config = dict(
    vocab_size=585,
    attn_scale=0.177,
    init='uniform',
    init_std_o=0.0449,
    init_std_down=0.0,
    learning_rate=0.00354,
    max_steps=4496,
)
Each number is 500 + 50 x the weight over its row's rms, rounded and kept within 0 to 999. Layers, rows and columns count from 0. Numbers have three digits each. The size before them is the row's rms in percent of the matrix's.

# q: layer 4 attention query, 160x160, rms 0.114, rows 14-28,46-59,78-91,110-123,142-155, columns 0-159
# k: layer 4 attention key, 32x160, rms 0.101, rows 14-27, columns 0-159
q14 099:528472537505523475535386506481557365568528519549555478408531496494527483487479553526490568547510549626549467418495434511495577452526485527438480516447492491586468568576441463523523551473427560623402505477422492554500475561568441476469527486485515545504430468449563483406491594539572510586529506488489538441495448601635564493466596498534535450477530450470466525445507413452447450488512486550525485549490540535544521491554425458441468475539451594536572506484514551527521430520438471
q46 093:558516527550554467596401473526486460591522577547564566402482483529566426443469483523582497603560523572489463486487419438576496474495508444398538496504543430454526489521472490531515509518483527572429443500504572577461541448544481497504578535515549600601470443451536507499415472498553450464459526543482474484531483443566588455599544488469533450500476445497459527468513409452563535501466528507582507546507469497580478396579482410451470567563445569521557567469464494602481498447481430
q78 090:551531593585532509574515412478540542510502430498653566448541474492583482423497537465520541606501546589511424451416501534509528462561539414442616539464494477515486490495477470519496533573550661548408514543527473571504577579563505553511499517476491516543444446460539477391486521546589506461472487492477525538504462490582509519484540474453494474474549469525462527534533503463501551447437509565530557617402451514580540373478465469502469532449485547494590465555522507531500500477533514
q110 090:533534575521500448599456471509517397545496529565546568430560445437517501457524522492476535534503554493515397492373429428519519432480459528435523523473502479417494554507416444502502539464503542507585521495565542514598564522471469467485532608440545553447490514508544421504510503586561538404537508567565495452486476471592572461555523488543497469473592467404558463454433503434505416544456487542479412574534442574574496474461501453495473490488447638514526572484456478516500480393461457
q142 085:628453570523499412563428452509570476621437522519626485453556481513581517456463461541515460629554518535516495490495460481574501510459442436497505473534495481539571534545431544459475464557525553505557495531517491513545575567533462438442542553490509587510513541483566530471432530571517510444462461541420514560530411457564538545550524485459573481413537436408537377500486465461468478471601534512539560582458518436552477551446414432503535455522551519543585490534475467519538558435522498
k14 121:497547602528543428583460465538545496579470460525575579356515476493541448421411573497504498603506536513525444509454447451534622480481448491387537488443486486518529572545433452487511528538482545542416504551548535504569504452499413484538533507531546601560433525474582528495379515501542488463434497549488563489497427518615544493453556501522529450438465458471567486498536420506524520427562507577531449531432427562489495497465476442435442525476475462591568524511438483520466460465440485
q15 092:426434473524486522493472479516392521447512459461441336556488503457465582562541520536450561519381483557507546543586457544440478490450447465533521451440573594508382493494483531528459572396507465453526524447448524539437520528469587479581553486456517482446488571476466479448575527473532499589577456478508446514446549501484564472507592494527536563499521561461421448527488542431445466449518479441475644482492519481485476457547569540511591539501504501476540532607459474448475529496465405
q47 098:550493502542470521468503462476470574494508537421490485590405548456518530478529450536525573486463464437407468524570543517460558539524504463539480544431534551449550374435490503518422507486549436529562564425545478512448469486453562523453527473386531554501640494536434470631579456531488468491545505476565381539490587427433478496520427492411476622588487538466533518457515505482518473508466449560522493543439478448410415509532455563447519494593524556459546497492507538459499492565515419
q79 105:487455470445448527412579516440525478434508467532440430590445456510470616552549414486504656461496413462421471364504514510526532563495548489505572523528516536487530502537494560503536547513532480439455554411513475601505508521464536553418593522446461422409510516489391527515565477442611455519518454405507492503518568493536515485484517538484485599481522529528481581625460560435520529538488417497497541530448500496491526522513407500526586448519518510530549564506535424443519449530517479
q111 107:556477499481463478418542517573491504439571465513440431583498469501445512534552574452495562465524539469467488468428521550547538499487513540540509530528576468494456465405502575494528527455488507462610485551483522486545500582425445429457412433400485402433472589524423457585527476420563431509651522509463447438401487522580467457553467556471460522564431471475595475476480543402492463549426496524526489434465478490459481571493497555583533475476497502438437552532470544474479490391518421
q143 095:446528502456510483429491512487483518519443480554505443536476533463454504578502455524433549544536471396492545492564522463562467583508536479612489499552493449454470491479538632470499510381556462475569431488500537472455426598439501467541497500464493535538566485555518575488525446519508466622526452498573513462444501475500517491555401491414483592573484514502538421397520548493489484549428603422480539451541540508419528546519433506585648510512580577464499426523453474462575512502475405
k15 129:496502467478438580387555521530437518403493544409383492580479512499423550565548472502517502443467437417455520507538567531518396498495519538601466504531502502530503427456534574513534513498505451534539548447547549556414410483435547506491491448469506430471500510474470533545613483465483530531563521431552408475431550449411519479538477547484474616561516601572550573496451599519490534585441491450468530420503519422446457480495541591584537469460479433498458473557448500450498536537455511
q16 098:592512476538489534460492452433527400458569544546488543471430490457484545573587471489442487415486547510496536493442549475490487397521423598530516457543454576473610519534466496517508559566419536482453490491567564570560443565509493489429510483496503483516564499514408532408486515472540554568459474406469506490526531486454465439435492431482430579456498517515395511547374537437527376496537530445586490563506517415505542447453595540497559509428537513469515482523551504470561559397524441
q48 109:528418457534469507483529522400548493430489446535488526459429484476541539528567507526529422465523531463475519489405496440439528534565470523552454442528529530449498529476520491521510445487474536434616438519578445426519436630542510478463439570460466560572487570548557555561578536492528501443537410406506491523469424465406432484495481456510536545440577476486594487541521555451538434418476517454459561499575493408457527433553498543475507451448499602459529510516516521464402615376475490
q80 103:565552529459483461485541548493560490594479411536493579490653435556495525475526497465444459451527449549505543437343544580440544497458455464449436460560475486481561548486486549429559448556512499496518493400501548548559502412531534474491539566514476483481419544511536523439553533461574568445480471459423481558508473586499526460453547491484551395478474528528456469567592529376485568497501541494504451515491547466422549472520596553515458463446423427501527469478576514542593540526436522
q112 108:524528505444507552517536583559493460573501533526489519480468457473527481444485450498501431484504596562528484465544502359551468491481536485493519445481545493463510504493571519502464486500463415563505452446422519418481548506406431553621623556476552492549528478494588446463523466540491474521536582569559533483478598487481536540526559412543531439527451570593467502523555506551502523542386447583549412483555569514522546653520488417450444510487513475596453512558444524500478391462448500
q144 089:444532571511543486517379505479518405478466467471473596467591401500502440478557500567449432499442511486481448516500462579576566525498450511493511425481517525469540530506456531388577488457497497464520571513540521492474535563492469509485429536487457535524460605533571446498454419556502470498508493597476516492410481528557533528487545449475362505545429534449475520405429444572473499510507406474571489513477525525586513519464484527538514558504352443486504590508397437414586505422449539
k16 085:564490491445402588488474426570442463525544458490531495517462599472395568497595555510544559499411463509475609591550477507491419495426540517491558531463519425556521482570456478507493469491548504444345490412573580434522472524561551472460476477473533570463405476476403612525512539480409445545464445519493501559458451498480530466494559561505448544478483491578443432492499503532561491450535534484512556598510543536549525453434579489523514557596456477470464515544580550494492532544516519
q17 097:502538525500522515481510492445564449473529482391516522505574522495516514502545405577490472511485538522514486451409559509515494476391482503508547530572456509462465509451520496499588444501529482436597548496521611468523463577460577550436554605530511417353540544414517430615530443460536465509487486456594488444516495479454465565571489435547520491449461501536480455394562508536546499509476427484445401474527466530637610510488492518493518490361546462487509546498461419522464570490479541
q49 100:466530536604490516504488500531423522474595515477508514522410529434454537536509490524558597464559562502525526520529530599506454564398490460422540540624472460585480463422616502485548634509434516537529517519543525418487581545522463539508563510453465478447439451425491415524587503533531521496549588486456508440448440446509492513539579506516535600586431519562597462542552532458541504489546507583549516542498464586558472556508488486498516590545568456498444455561511488445457513548505431
q81 100:506531507443484548554593446501549554466386466547503475455562495487549496421486474533486397437419500581572476602502457550443516460480470498520496481492474621417515543563444474466508585502498466502566492520570433465519534541539519513590534461566574538487531470491586498529434475472477578512443495484541561453478435530509467509530609460506454543529494522467491406431425450460554564512547485380450446546570484522510436537463595479531593604521519511570512501618614506500467494488543552
q113 123:602416526568566489608507490436518434475446501455575491528527495441514470454495532511487481510512528493480459513523485536391492519396459570452587400497471553518511542479484516460541441546456514484473470593498498488573495458495506474507484450462443529533579390494452522352531467572444478482496411488613600579585514516524445510477479471510475477525398499453446500525509500504449535523468537453535482579500535571463428425531416505522402547482497494496497427424523462433527549356493601
q145 092:510463571418532572407479484478554483517469589437465532537469555594567558501537564531470346538430548550517486446446562383538526467451399490508494457523486434467522476510435521486490487426528496526421433578489513462454472516486496449466491533563520506464499487479407502551548492583458498541489463413443469539498510551484481520410524331476572470457494519485454497515465474547543510404503458470567466530535431528483496403469443594388478468421467564477584474451482490487454518512520595
k17 084:455516518550498460426460503488459520409441515460480549471534577503580505547552577451490431466469565553505497486535523438455437575644477523526511555523493431521525469474501452524570506536522410421496599393543425570488554517628476548569460529564554467566525467622490585507563531542522477548555515570480504494474469503556538496504513553484539476495537504470488557508399535433586452543494557483509444432404497535526514545601542444543503552588513539525446508637533551560528552477498508
q18 107:524537551447453541519511491418491571555562485474433415465393511394477475525451540512570494505451511586543466546534529526481490524527539588519474616563515507516459481468518523549469489456585456496550458414485541538478514670494606571536479455468470503451576464454546485508539475462546509481546542482554450468572526488376386531492453485496517512505604551440568541497505491597486463524454520505564529473569509465433612534525505498506517469583541535523471469677495552513448529473494481
q50 112:482622457459501465560524483425530513496510438444449405511429485541534542562575608397565558521428488511533534462496549498439546463524475490509544581505455568526428461438444519459560492463573511490593444454536478508488555566440488618567454414496510489453424500506428543503466471554519563519594565434589477502402495478460384542429367571494481482469555461438550513537518493506488538540532542500556496527429425510459562526443507531480452550552463568431544510485457441531495504523566488
q82 105:534574464406502527499479463498403513568484467510512518412516547621499481597550545431487515544558470516508569573419515466465533562441447442500559481522435550531424571476515473459406544472587463527457475459558535437485523463450455451594522445506485557416493552535492478509458466509461541457563487546452457552515428537416444564364518530527579446497466523471456552521579503563503584520514556639496453518472476481433552475416467523409440531429454493529526548550511518579544523555490435
q114 136:518487571527537468529454494526491469567415537504516551447530535508499472498462509559454407468443536470480512616529520519499524486475467386470497457511452627548482423533440470487534433468513556525460531456493424390482627387545503514509403470597588547537512415501526490496497503603446571427457476497505557507461439602466478460531525447556528442536468426496501449432499433462568453496482512556493492542459507508522473451533415449536505542544426406534430448438648490504495518506431555
q146 123:508495552485584486546511537466514487541514437509446547464536478487483442446473566486502435445485588497481489547455482542467514506470395499475488510444497524469539586485458397421480561543411578545528591547548458461544536436528497451528461446537523548565572463554545443562447443499443485535493547591588533583484442462589422540381517483546501443584510419452514495520480499463495477449497446404495395523465508527548628543497551470553432548531453414596475476458577532486535366489498510
k18 080:478514501501559562450509459493556396442504442526497510495474461570517512501384534502490442541441466481493426497569548514548495510429534514451627559536421482489504569543547456433510447508471523524553545545505447337443478524549575500535511550470483535505534462532530531480526533545431547479443433387502523544443557476583487572525494415431453444512484473431458490478391458486509536530607464505438415506598432403543464482487449437486491526584459528475469520535648464486511523474526591
q19 112:487510503529370567494495452387513475474584539440482452485465516479528500535594460545549530498449630464500405533556567445549511576501498547523597585569529436556371471412531444582514545467506521561528539490474495510427500562552511522499578507522490486529543483442497401499471580493583533586520606435563504472594500497429490517524566511519518519529574464495527568430467524464458515489475399503521517481547532421470524564510505518583513428516538566487487587536481490579530509605502462
q51 090:430589504517530538567400545521540549470520560508515496514513522558570467572492499556474473477449458533528559553461415472390415520446561512511482536435422440461420485545517481461501476450582432522579477535519641527540527507460497498573492491549514462484459517514489537429471441458567451505396647457439513489508484461498484596557540505486455414540520444503433556600469492601511509482476523425439481510529455552438422546488548440600497417546463518552499588448415510486562489521448512
q83 115:474546533485519469489537519368467509490544544450482629544389506474584462486495536541568519505474548523567417466446519505494494632505453474537571500561558496555426453433556451583559517410594530523462391450410511444427503553476552552596493454424440478568613526519519493503516501557532485432448513512523516546555441373523440546558477491491508497520574497436502539546539525482508546505416529492498519477556523469488504449542496533541436514516483511513497488610498380519431474555501417
q115 098:499450436542397380500548519475473479566437611541540523546420447497530515517503507552463493427456530572536474507514552519497507562505433501575514478475483442472450351411483500496489430493514472607509447478428493628458504506553499439575520523569562486465493604457499511588464598507511452478493485505434502496477421440575507447537483477493527448566459475547425560522531509536472424441471451534414527518443579494497464409505536541440493443600520513521547424541637486465520500558473495
q147 103:524408442459381432422562525466459519514491552463452450528454456516500538442459511397497528545453509460555441460499595348535556548500492487516497549528551429463501419440400445557519501439549545515461487513427553472482492444601476513546463477556494464510433539477405570544406525429432545469625531381508538479423468560421449510542550577501553510492488517489576475511507517528544502471508563537439512507525517493526508498534526463508518419529612521427468545485485466527409476601525500
k19 084:553534577438508611495542505490434564485527469484464495560461503493426514551499489460370557429536406458525457504540535555468542476462474441470482527524520464496547525547550547503518450480504396498573520406567489509521537461494470530513519516513614428474578560548512518491531495455449452533531581592521482469607572473493403548548472578434471529474490552483429560522445546491402442530520576512527506425622565388480404476510487550544562575518490442529424516527476534475601462430454542
q20 097:405503519496495486600466541417469512470511558453496473465486529507508473507546588576492473492533524446427537492472570471533567597509531554509558469489451559506423507514443483409490547517525483534475451463452475549519497458500540417590512537498518564522439509523544530593432439574612577478538485545503451445475557563474517524415469468526375519462473441503469468462413505497506445463407516464434490487405542448352438423526392544501488433567534436502419523553424511504493580533602472
q52 097:452534528591471519541471568537447499461586539471466519501510369555473447510517642428462450506513431524515530524514449527576531351479499474568467528499490468427508549438521547505524552508477445465503501493452408471544579441527531433499472540501441529483400507553474558504437488566517515486417465498472423479379424523467483456576537481440467526504449636580504488571366464397484479463483556427508523513494499484476545461523555529501477502484524494501513553351448479470483491529432559
q84 107:470568500556439400415513558489515444440521450484442582518507421484479534422488421463610593432462490455526533532489514553457557518490494516561561561527469472485511486421539541422498495549474569437379447561474579672473422569556568473533446572472530547484535479536438469411473466540515445473469496435451453486574481451470505496540434609514467547492435487463516471537511518498539532454484583462516512509457551416581521506589513532501551503469558581458539474497493434586457427475529496
q116 113:509533432501442500477592437433509519442453498403480512446522442464505595465423510402458556535530498520504498369544507525454423483525457497457456501500479546460558549482566477395530488496362477574493423459450539576527537477486576493423439491445524522530528521507515354547522546390561522517478548556432442618506579526519465539522511540521486554594550510485478514542497531491446407524560453476494453501539500346578537507488540549521496442533508523407485527538533560468510475460450470
q148 106:470528518543488483495458486503500540538503448479523519523406517519502500597553604535503455495413489486586547528531538506500485548486392634509472558539456368481417459584546498471458618508496521591493476549523516520432623489514469538505488422358510557508499436506548471469509558593510545394521479427507526562497452539476507565484457442416469501558457462497515462493472516464518480511481580505533519472510517482536403462607482401522501435542556463518542577458567440425460470492536610
k20 083:575442476479555454495450449434497522531440479404491455486564460531455549567614497492431539494559558469426524447444466486454510511480579410609463449496566488476517520558531457554532537503562475491527435499562449498478465533471459431594491522469632562594509526552450493515517524534500573509548510510582509429487535476448516514553545618412561489480533516545551491463471500459435497404519369537462516548553546502527497442563414493468470541414472439501459442407464495560558484503376457
q21 107:446518479467488488466517543458464525508490431473461466536501544532500501478438517412462568456504514465587486556406562547471545477476560431442533550529532605547508538581505392524498557469496479554587440486528483488533536608541487508520478494447467512478496509501508534553564492452472582442397542426490419481487385405501425476532503573566517469543634465535544486518418463567408504475465545504414531467480507563513538643522403487437578560462411563542514489455561475468560448573487474
q53 095:458476507458433475498560555561478426530520495502469486422536551493456443540459473544582511510487520483511424600426486567527561508446486497436552486516628488436557498456454530429544425509473485508528459460494489418502544542575442493411502575532484494500438423625518485546523414562600493392528525511466548592471413438474521497501511624510518456493417549537596529454571503504481465505493556463502535540458527519483573479574520380575430508479526416512433583528508486591424480524454481
q85 121:419557509520492505442572438513495557407448552550516415500419502478457538594552491483652485547543513455603359526488487468511512603614547494591539541542619511524495485400512479578499453469483489555539466486495602505451500576611574538490560487552505509575589512537551487452468535580475549498535535537509514498518527490452482520478405474523531577590439516528512537513633480525460474511541536522586491471523463435530503436544475512478550500506522513465506568574532477524510459512495453
q117 141:473526379565498602524500467536455532504528484467490459453454472499521519559501395473606569542484483491565463458463480554553465540526557509542522538520586480496514485437569580508464460467510480537462474500447504416446409504460508476445448469448502509563592565531419461495562522438541517518501465472551486501549535550497427474493593576449516570512536606458495526569421492526539476555505438520591603454573515509510435415525484524502484468584651550377500539548448532459506498551514365
q149 103:462470524564546594471511504549333571480546459474453442510505477566641457489514514489513530482483542463531458500548588466522538481488437555476486451440509489486480466530549586510485475486542500439608475530557447414484522472579450446498570531616500436524612499505478530550544446436461489422633575551495483565343555474438450493483523507528537529538539492473573505536505500445535584553452529520381462478530518529500545479509436494503471468491467538501512539452490564461419563487402522
k21 083:424435439521485427504505461456497529502485482481538501555454487518475527540501495424453479536532537397577510548551471521528504544572518569495447485605459535536478442427507416440524532440608538436472589430506473446465539577525590458491521458541612478481515450549563499388503571442466598570453526482457533437402450592455562485394486482457399559481540530452523543500465547522454448499597462446470441486534492530489473411512503433601499458565460431471568524539534538441555554496468491
q22 104:400611496504454431391572580420497536458433450558399549518461558363507446441520482503567538489430578576452414533479511455425431552512525494543605516529521519458432468456519461489511474480412536514449499573457510488475495449477504466509489549570503455580524548456572460573491535597572500407512434544508540482547485506542545455502533564488540543481549512547471437479475537454529581481410478484504527524463506489510490502576508453453602586541461406427471439450536413505555485531509510
q54 105:536519530535496429489541580558490477434559413540507563508445565475442473479509523360589513493484506601490492528466528570602472464501516507490514624521467483547508487559463545394492477441387502460437551470446559489522578416514441516497499445520422463513494519450477523449402436580532488454421474536410474482499589522478453444443394575552494474494494490453429511509409537490543507568487412493495391515445516479575556463438462497490499518506521582535537517489469431475536419545596457
q86 096:507448489496604483562468454449493468441494557443502614426450557544496498511502416479501510530463485434493608501418502488528459548525453591539508600456428590449496561522391544489491485541561531470534584585528595607574452486442422476431475422502537504479498529461445467555503526522452505473425492472547515456624596492453473489501484508551539438444524575565524424475517521526593511553541480479475454486459599478544596556487465521519473480466595457544484498543449461402527449469450472
q118 120:562440530430452523573432536492514514524524520488501521478477520531524471449462611518452426499510495491473502508479520549437515466477523493484498493488466471418597500535515472535489414479551464446512497514544352412514659479500557390517512486479567577573488478504548475515494402559468509535396511511482473589502426542528437533489482473658587438543533527511493544516541449491422606471514530446509482510523550508470559511508450463465513498595403473549446494378517454474466500464424632
q150 103:441603535548421536481492478520428544475552502531495517506493525468477469558499477482473482535484451514476570509592506523538451501569531502562516621486471385427463512437518549494542498459447539461471483535540494403446438497535478412437438415573524484529461498524524460494450525496498575480528417406575508459542516509345625482550391385485513528419443532492480487569524466506559364471431534555618495462497478475480523421515543548446521440547535481450546493474488536506485525562508406
k22 086:591409481495547456547458486534479582490498513546421511501458448545492511621489547510548502526563473436466528580430539499549470543441534516494505460458534548471490511485594527586531581566448572523539588524493462479477530556516504436462485420532549498518438434457408523484456515411524526404509593439532526498549507488500500445487442569514476470513512465425498534559549415353463547512586545586503461488544430466489478407418526491410464431536511582588563520523604426512524483419522520
q23 103:435427489489431534550449560463532518523490479528452495462469581499533520422585385571526530506506476463565510453474455447418505585524627500502553519544501505545544440469523452483492573423570523421506467501476589484464497604449523486562495552485516498531411496548526525595503530482622601556569547458508503468424514409543556471506461506455463465530551470555510540448477524445588482415482482562502530510437524428435494425532448562484424408528518554462536546472426528584485611547535437
q55 091:516545436584570601463431496467522536550586523427508579474472436503434437414511594531447528587539511488470482503555522450474507497497516508587480560434523460516441641424408590509439446517515468434574466436501505566536479517508606410528477463432457525522422532561505516517526495533597477480492571522596497473538529507498509528457466489425393455471477574500519469511522462491453472591435539502521555469498577580406512452526481536555510486465474447542572486506430512504606484479444414
q87 109:467558639480435437446540562502516526597490561553488427491579365480472488530511519517482438445482518514533508573478458460527504499505566491518525465401518523553504489551527574451479456470439451503468541480561492498531549483463534456412523620426427520437466493527569483439485441510462443439486595523485509581601549513521605413482507488551579521444392501483480452398487562460442491558510538402497416533479534512592502556493470507403497439572537525467535404514435460544535502493484504
q119 105:515581520445472457404544423422541483507463404500500510501529526496447494412401483616414478551480486518541554515491492450517471596564495496489390518520534522429497418549498496495464528500554524589488522438474516641524571503479449544505475479488510490519495541533502456515475532513540605485552511469409546537473440532473422468548497426420553503525675441502464513407497505516457492526587454463569431483512540476544483537555611469512426483515528400383458491532529518429482439458534503
q151 095:442507508505571564543459615518482487517496514516505452517514441519534468471534455450486615479560529497470507418586561502544472568411546468529530538505599560528391400430496558484510485439539497492441520479421553516482510537469472509503604427434489450485430522399478540465545514555534487500504522609476499537434507538540551548498515539536417524537567521520572442418436489352461486561435497565464468599495536450487508543480500493501458428464603596571533521513498575465492470426530389
k23 088:426456395525536571530376543546555496518486434441506477491489484547513538530439522508476457423505479489445561501498473540508458455585420538541525515509472525442443564548522454429405482447442496506508536561512506513434517450500512589529508483541496471523496504498401476455547558412538523527480551457463469449423590491483538407527583527522451543636482551647526531511543541658441516473424463500455434486475523564552507417395458471516500489548541470452446440520430446517578462428514512
q24 098:456480479469482476534577529518557458488513517521571526466582527470472429460545482420496383511560462514567553473396491527485530459505405458451451410467458487507457575519468468548452425505498472445394399510543482531576539443489455603443353491599505538474465444557469580437463502517540519428461436545463544480416459533542440532474486538492539457489470422454514513526577500467543483423500535438440481513439460610509505478485554452521402536435519536530513480535482492604486522643529520
q56 099:620461537511444457547542459435536461409504416547501480515417425450539455478499511494510508526498461540530507480515541591478565448499592490502465461488539572563488571374484475464382529599532466500510490466511496498521523429499520528525493490518492480585460497531477526492454523522550484611491449487498514450412594428535555409466492539442547542571423460517445592573532443440478626462506500546588534523469413442554583526469505477513493550621594479434573470512427516527512486539555437
q88 113:476448472422534540519492534525451536541566477554564592448485575599579479486472516477422481460528507516497591414518522484510530375553561488520482361425481480417508542512465416506508538508542502413519490558574535572524569517516443522576457502549428471432480559491500512560439491483481398565531562501576503403506425509485576450557517482486460447453553547482499420446511489477529606503451569532420536509493482478594485554419482417458488557475542454485533529470461549422483551408453431
q120 120:489491510626545553515524459395477521518441418427525496460526541550522519602451530497461520531541488456502541455468503487494554480543439460545386498567555503461552590488452516501491465504496553430511461503459522426481466496560524583424431492514564612560491495483489442469464423494483559526443548560438528536535503540543486594482566497431506535465572534507371504545485459513489444544623357482508442425518459438499468515494546523552521495382476433518435477621608441451497532500524500
q152 101:491502569550526523577525498557613467533382457532560499506527444569504540592488532487386509442431569483466567502485548517486516389529453472543375478459495470538434491607569436456431448594463547576497460545525510439487567517486496477447491484435500497430537438573397575495463523512459525504494416555479476438502368546522528460444501542483566501504485560529458460455435540545517455467456520369444461495487460582530473473482513506474424495477453490519520477475513543408492491427408438
k24 084:460454532496539566607492596598476509511460570493518504490555404497562449466430496425479541455567431556489539463572467511440488517501532443502463386454509531514376533477486528512519531549515615478545476598471496432495479500500498405525495471462506553482587479549553502496454545478461508387458540358451474569488562527490550510476567561503540582564516452492551518519404502492515572519486493587510442402441583485450597449493476481470524572485505473495572489480510510588585543587524530
q25 098:580541495460539458547554443481445397489601433489493541462468515454474496462528532571534556481552538512463499516492531417541414537472456510500514530627471406491454487464444539509441561500538497554493505543492512553513479584561499473413532456424464487537556561401437514567464502484540470518464526482461420481498597411377500493456507525613466535424486416494508540474437482529567620438490633495472489469393540446555587483504514575481504431455554497546500509593466518559450519463524455
q57 096:531516474523473535456441474483507500584541472488468448509503440610544461484482598517479539520537503399409524414528530417494542537507542437542469563526498469426528498467490500522491468553515384587552512510542446513503455524523457298461548516432452578519539583567508514571553595541489538501486488510484413530495457449579425566611476421514586558407548482521553508471457525493519482423525522462361535470447424506493529560541531524504467491464510503440524528499476499558531460592546555
q89 102:501520576526505499481539455594440491517481555429490565523467429499420497551425471483472529465543567527441506447552574606477467458553507512464549515523447566516482428537539590639475440502504494495456372369478457574493557445504459541459542563496593578478529561544543475475560558520472481425479483564464496521483553473459498537464522600545477499489538569506480472582546509398505498493456439554521402465557492464441404518443482492573437428526415436553522464423590505480454477446502461
q121 102:520506551530521450485480503541464512527387551532564484519512548548480517534603502515491503494471531421516529460489521511480453564516501448505574448579461485567405468462482505538489478502530470581531491468418460544432499564482605515683476483522527507462441578492481444622543550579486395512483427535524538447447503594489571533489492540428492439518378425457589566497471538481603456558462538477555514511480544553550450542619470451466500487469504521548558545500530570568519413560554529
q153 102:514485457538467422529543638499464383447484510466527518488529581462451505503436471500541470468537539462449483551482450571492529479517472539337644518573575509490475486565453402482477562465475495509510547548497513554468554572437408550530616508492551512520520444493435515510488507488486565531501504416461509489456524512486465476438482610591450465589442391512452626505491511503548485486494444582446413529456461454477502474504556520520510485537566522426381509453467475461531534550573480
k25 092:502515491425444559478510456556510492534542589520474429464507563591466536529499600519505438437495441406522521474554424534489497479552606517571449482527462570542479491536529572483484478500453462497444517385472505589431440446455525544565526567480580500462512455582550472453531450556489583503478444502487535545397539528445532665540403448537566462466501466467433586482562512559441468538426510425535502538470564507474436493516516494514612510527435537428521562479495473514445483379521527
q26 103:491597446500480441435501479572519401470594501462469514518405489514510495549618528424442479506501536465435424528541440559555533609507529502554537572573454396487537472412553432509547497515491530612541561467517508503408444540507476479493392545561445464438499617477437420470484543547515528499585629481568527506539565481431560517494514544480502568504490551441512518522480500498563509450492562588487502426525468499456515513520517490550619546522518490503509581508393423574501513519505501
q58 094:568507539590551438476463477501510535463391469587508465522535551503532489450555523506524338374407417525526510524489444485483470476467446431498400469495525530409478454526483499494474595448552569527539655498457513411533539522492486506520416463464454526522504562422516442483575551464477483527507555489424491473553399551474570604558460474438510517566539509497553434494418479477466470428480464488416554492462506438482487432510526532540501489417472444524551533481526556481541621473481536
q90 109:488557477531529502564626417537472537462467344545474466509479539460440447332469500435477492472435582484429416459541537532479514418520524497501505493364520411452462466505490485532481512553520518468473496599441456444483539497548519430462485473626529510589588499529542503503523445459495416563571507454491478407477524477553515511530464439510541542490556568426485425563539480533603584480451468466462562456481468517563519516447581434455506529505554544466504536477548434511486446490447502
q122 107:473507504469577500537524392500557472409444566491471504468469469551526439519543497493564416558378424419530523444505548451531549617448438587548575521501487536431456433407526487543485590566513529578478394496489490506512480573461537512534535487522547433485406496474459500556542471528394534480503474583578567508421503528496504564467487433582461526528462471512517436509493573569454497469483585444546467519430497451425527532570593519494425548485529534558486546462545577499436563418538525
q154 097:533524475530474513476427584593489499529548527523460448496478451504530564499441465482539584464463436458380498435509580476536454378564558436470546520568449454551493400493502514522403452440516502520457446553419595519438480598455535437474521536547468466429494487448474481489569531523560503544505478435378495478502559509430529463479518543592574525511504522497501559471558503588538557503538532641479575494480521525505598465490508579419511433461533533423505525459374436513469549474541483
k26 085:519535497569443471535459510458518404493513555441580456498488535443396515435555557659501538423496581501542500481511545454418533542544570438422471498537482624574394496458454527491443484457455471545504492468520533588431506494495442455504472601521426508504550517433510478513517576543508443485408457494508499468501465443453514529494509508547444494404481473549519654573501479470462430426532508472577472485454570470604511578558510430607493534525434517456469495542463429519468472513466472
q27 160:527457509496558518522422569540569556501471548482522576486568498524531473497474573535408459512487502523510565481480447439489567428590489450503490479551454522515556603624439458505417515488445542380528539490594443522574479431557460549497514492565518495513487492505510534479487439530488493518426429498547526485511476477560542441501609438541491403460513462519395496549501470469619494395557559462421453515429483581490544498432508481498433438396418416558528455564430553484504580446538525
q59 095:495362495581590507561465430524544502572467570577513491534446506517503527608446415521482605577568488513510506575448511501484392519487447516522540496396509432526492494542462537514416490471421557551490544550497471533405463495563465505492529463425492532498481476460375367437611461453523389448590466501469511448512517500418525491651489483479582527476502562500493524561484480528539474485548471468582481429561461502510484520459567501514520518456483505555496478536562510518463512587521452
q91 108:472547532426491451530467408611521487534400445482557511474496385518454498511486551374590565558491498508510455468528559502442496534511492494506623513494564609564469558477425475457445546509501571532481558574517479497497481502430536532628511493500502457485423520448417517451526480433415477455527422435519582514544487528523503463537476514490519467528508407544452490540451478490456575501454538553537486504481455658512563496418566489448510593455488551536427502474506527525539364519427488
q123 123:591498542423573518519545448508523506588616488473516455447488522497582565469536493601519470506475467484481544546495495386494501590433436531488499488348499499448412461492474499522517583455506506536508531557564465516562569518526494411514528529453551527502494477526574503458497440591439509467542479523548523553512547549568443538490460466505476403479468462513505471533455490487474592493477513482475412563496416579455532496480666463440414526383455531582474535519476569498387515452552565
q155 092:444487461421509495411424444508471510436453536560596569499501525489535455497528489435462392613470494465519555554564471509461469543555519540526544497503449501425454412504415546430577465421565496516415526521608482448466504525565499549571526508540499464477521496511514531490457511508414517535543495539594517497403488427549531481488542423460554491518518464451463464457456458414545593479545457496460446489483562556539511503416548478496529494525470509538413463440478358531470610525360592
k27 081:449609482512459547454502574563555500452612556474527495485517592366497486498473556476518481444531522457546548484494468544481463571473536559495452505535531476464584503466507615498443460481499450512523541546556524512491589549463485480444547545465490553478387537511517462607469542450503551551525546583514471412449541511598498456556492580468477451499589571510525452533508432520548479444571440434527495573602542455555515405434592472472432535555529462497503515545463542546534596457373508
q28 120:563532562461486504549415524503525522536486552582488554441548532487498488450463489535415430465480446566499648549491521607425550498624451463517515445414467552435611522561494522447558490487390545408476551514582508559556561490487458521523464591463508545454439534562624539436516490645469495503457453488463514494495553521482556506501467527492489460461506477431441436565535487589449427484521523443453487571494453520544549514446513445518519506492404487524510473511493491420504595428524523